From a checkpoint of a small transformer trained on Wikipedia.
Size: 16 layers, 2 heads of 64, MLP 512 squared ReLU, vocabulary 5384, 4.55M parameters.
Architecture: RMSNorm before each block, rotary positions, no biases in attention or MLP, untied embeddings, normalized queries and keys, capped logits.
Training: a variant of Muon for these matrices, 187M tokens, 5695 steps.
Each number is 128 + 24 x the weight over its row's rms, rounded and kept within 0 to 255. Layers, rows and columns count from 0. Numbers have three digits each. The size before them is the row's rms in percent of the matrix's.

# layer 8 MLP down (transposed), 512x128, rms 0.241, rows 493-511, columns 64-127
110:150129142141149152138151107103132116093112108147163070182146116147168155123166104131095145119129100126138155117160126134137160133164097113121118116116112152115138145168121153128128138133142163
092:102130170124153169125147125145131135143154106145160169166126155123125122102099165163140109151128147144075135081129149146142176134139075152113153107077121108172126100141125090138161101155126149
105:150135158154138121108145126130114096117145100095159122130144136113116129124119132129134133133121119057154130134084141129139153153107135126170130155160128152137119121100156130142113087167100131
094:141089143176126114130147113099123107111128132179109113127160114097105103123139097097077087152153134104127155169098158132142138134142127104102135128119124136083112118108158101126133177154152133
114:130127147124138138145105158121122116142101125106156125113064099126149147143113167136133155137155093125103148098084120139123160100140118094146113162123164120135111079173123116084105131154133147
100:108102142100141105109129133105153114167137149127121143132155159154117087063092117120114168107138114105087149145092131154133177123144132109146115162183116076146141120127146104149112107111102138
094:160146160167176109147155142159143187096148096105100104104142130160128117078120115120117153113113173149144109122150140111112127143079100122127143128143101125127139136078116094110145116131107116
098:132094131148106123167121140127133160083101109155130147184132147141154131133105141149115085105113148085155130140098093094084132101153155118137157141085092117139125135113157152153127107110165105
119:157149110126154135124136152133123121160138125126151137081158170110070090103159135133123134107126131120100111131092159149156135149138098126097103124117112144172138146158142122143155129122128143
088:171162107099116157125119111127183150129147126151119132143109140120122102129121171126149147142154131108116136139119111151139153118140147088087139115139160108137118089093125158111131113153142109
093:114127117101123176141154132116128134152135164117079097135110107126117156130116132120096072152114090130098081103139140112152066128125126148081123130136164120140144167108106150165089142072095106
100:144120124152113138080126130136117149123132143109120118132158159129098081118070163149153122152088174095134113105117123099094168118155097107127141122141139129128108145169091095151133106133111143
111:107095079134096141118125130147120163151092113133152192131131093137104143155130103145117151109129146124128106111134107131153095089135128121137123158131189107110106147092088129156144163119137138
110:102154128154152152114145106133105115133106169148108117134108168133117131133114160137113145157128076129165159125107128078118140106135131135138177118113123126153094158144128129150127135119132175
103:141113160140153127141169139113148138129177160097104100169138100134150114117109082106098156158171146153125127173126146104093179117152100137106154140126173109113130126123127136137159151091088083
101:136141156120133160137129114132127157112114156119105094119177132175123142111099135153108095153169133116093151128152120112079185122100125119164108115155134069146118144083117117137133128139118104
094:105146102103129122139188105148151157140130140127104090093167137138127134119132107095086134061166098098143122133129153134135106097139161093108150155162147116131137137127115133137154135147099176
103:116153138144148108089170094136145169122160137139106102143132104102101120080136112108117202123094075114119178160095080123109106160137094121072148157100122126131150130120092118134107110100126127
108:134115099118119107105167153106130146152169127118153129142123100146100126105141107119138103134110138096117103137110082111111147091114114138117119114096077142141121122151117148126154121119116065
# layer 8 MLP up, 512x128, rms 0.234, rows 494-511, columns 64-127
093:074093108128108181129113142140135145135160150122101079142119114135097119116147135119180114120110122185079168109103164156112070123102129120119140142117145124150108106151131159128121138086114113
098:135149084155109099130099159122122115131107076143151112171101143122135159100177155108093183181127098127124098126102115155100161124099128118152139094130140113153146137146141119129111076171069131
094:151139112128131136154040127113132108159142151089121118181134143104147100123185156136143125136113112142165146139160120145094137110084135074148111072147144129101131155119131114126121082154102104
115:134106134114127136118090110084107153176155137096094106122120115123152108080164142098133134158097134153071126130123152133111122101172108132125124079140147155103149090107085131101111117133112110
088:123140154162129176116157166147180096149097127100178068123112153133105143115111115102095117099165129125147162132148112149132133126135080147124122112079101147109126133139178138128139108120104122
094:148066116114151148104101117143115128134117146093133126097204161131104114149104108147116127114144160124155138112153139124134118149119096095128112118075103124132135126117130095112146141113099112
097:148121106164120109157148113123088132127127093145099080148121130128155150153119145133136141121114139133121120120087142115113140107129184145091160135082120157121079100125080091133135141132147099
114:162122117164117134127130200149140067115131152153126121120122084146121094121135121161123159129114145126118119147066104168151140172138131127088120124137138159131139141139106164149136103135123138
071:155151099160145153157131117177099084133132157139168114117140101147113145126176129129134129159133153121121110117131140102171172105143143082142112176110088146138171115101123147138117136126076116
102:170113076130114054161118138127130123129156142131117135136174115105143113148196143172123138130138131138129112113125103147143119119080095170145126130140137162135110126111136177112171154117127103
099:136141137142086124114147111133079110100132151177137137084165130128138144151161165130089090134098130132134119167135117117177132114160172146128108148133110135155161122140144125075158123136152125
109:099106091078114119120116137076121102147130121118188105159129180134178158112175145128097101134124132157143103097120157113107134102093131141146127140092118172131102119099118122112099104111163135
111:123124090168166124134129144131129129109147139115135164077117147088180082153116142080100071095111085156134177146137150141101109107141128138118134145111116180116115123180133092128124150144140141
094:161139148138147149124090119141137075124116126129097119102134126161125133104086131119106130151099125142151113118110107117126084126130070102118106087142093105150107135174143162162147148110163154
098:100105128162198136137083138079161126127134130112163156154135121153144144107101142075177145128111150132119135113151107151138133142154123084130090163154119154127123106148137141153141155162128107
105:149116126095093140160078110132108137093095151121093150136118132137106115105121109164121098144138092113119134149108095123105119115073112167140153124137122180098140111153153162123146081081124133
083:180146102119119120125151130110139142147109102181111157127103103109157149108152147151117116134136109131203148135141153131136097142119115128158164087088144117134131128115151112104138104141133129
107:160136110129125126099119131095117131152154156120142138085133104130096110115142128125097119106140172124136118121125171179090107081146106105082139146127160157128118094160137135145129129106132079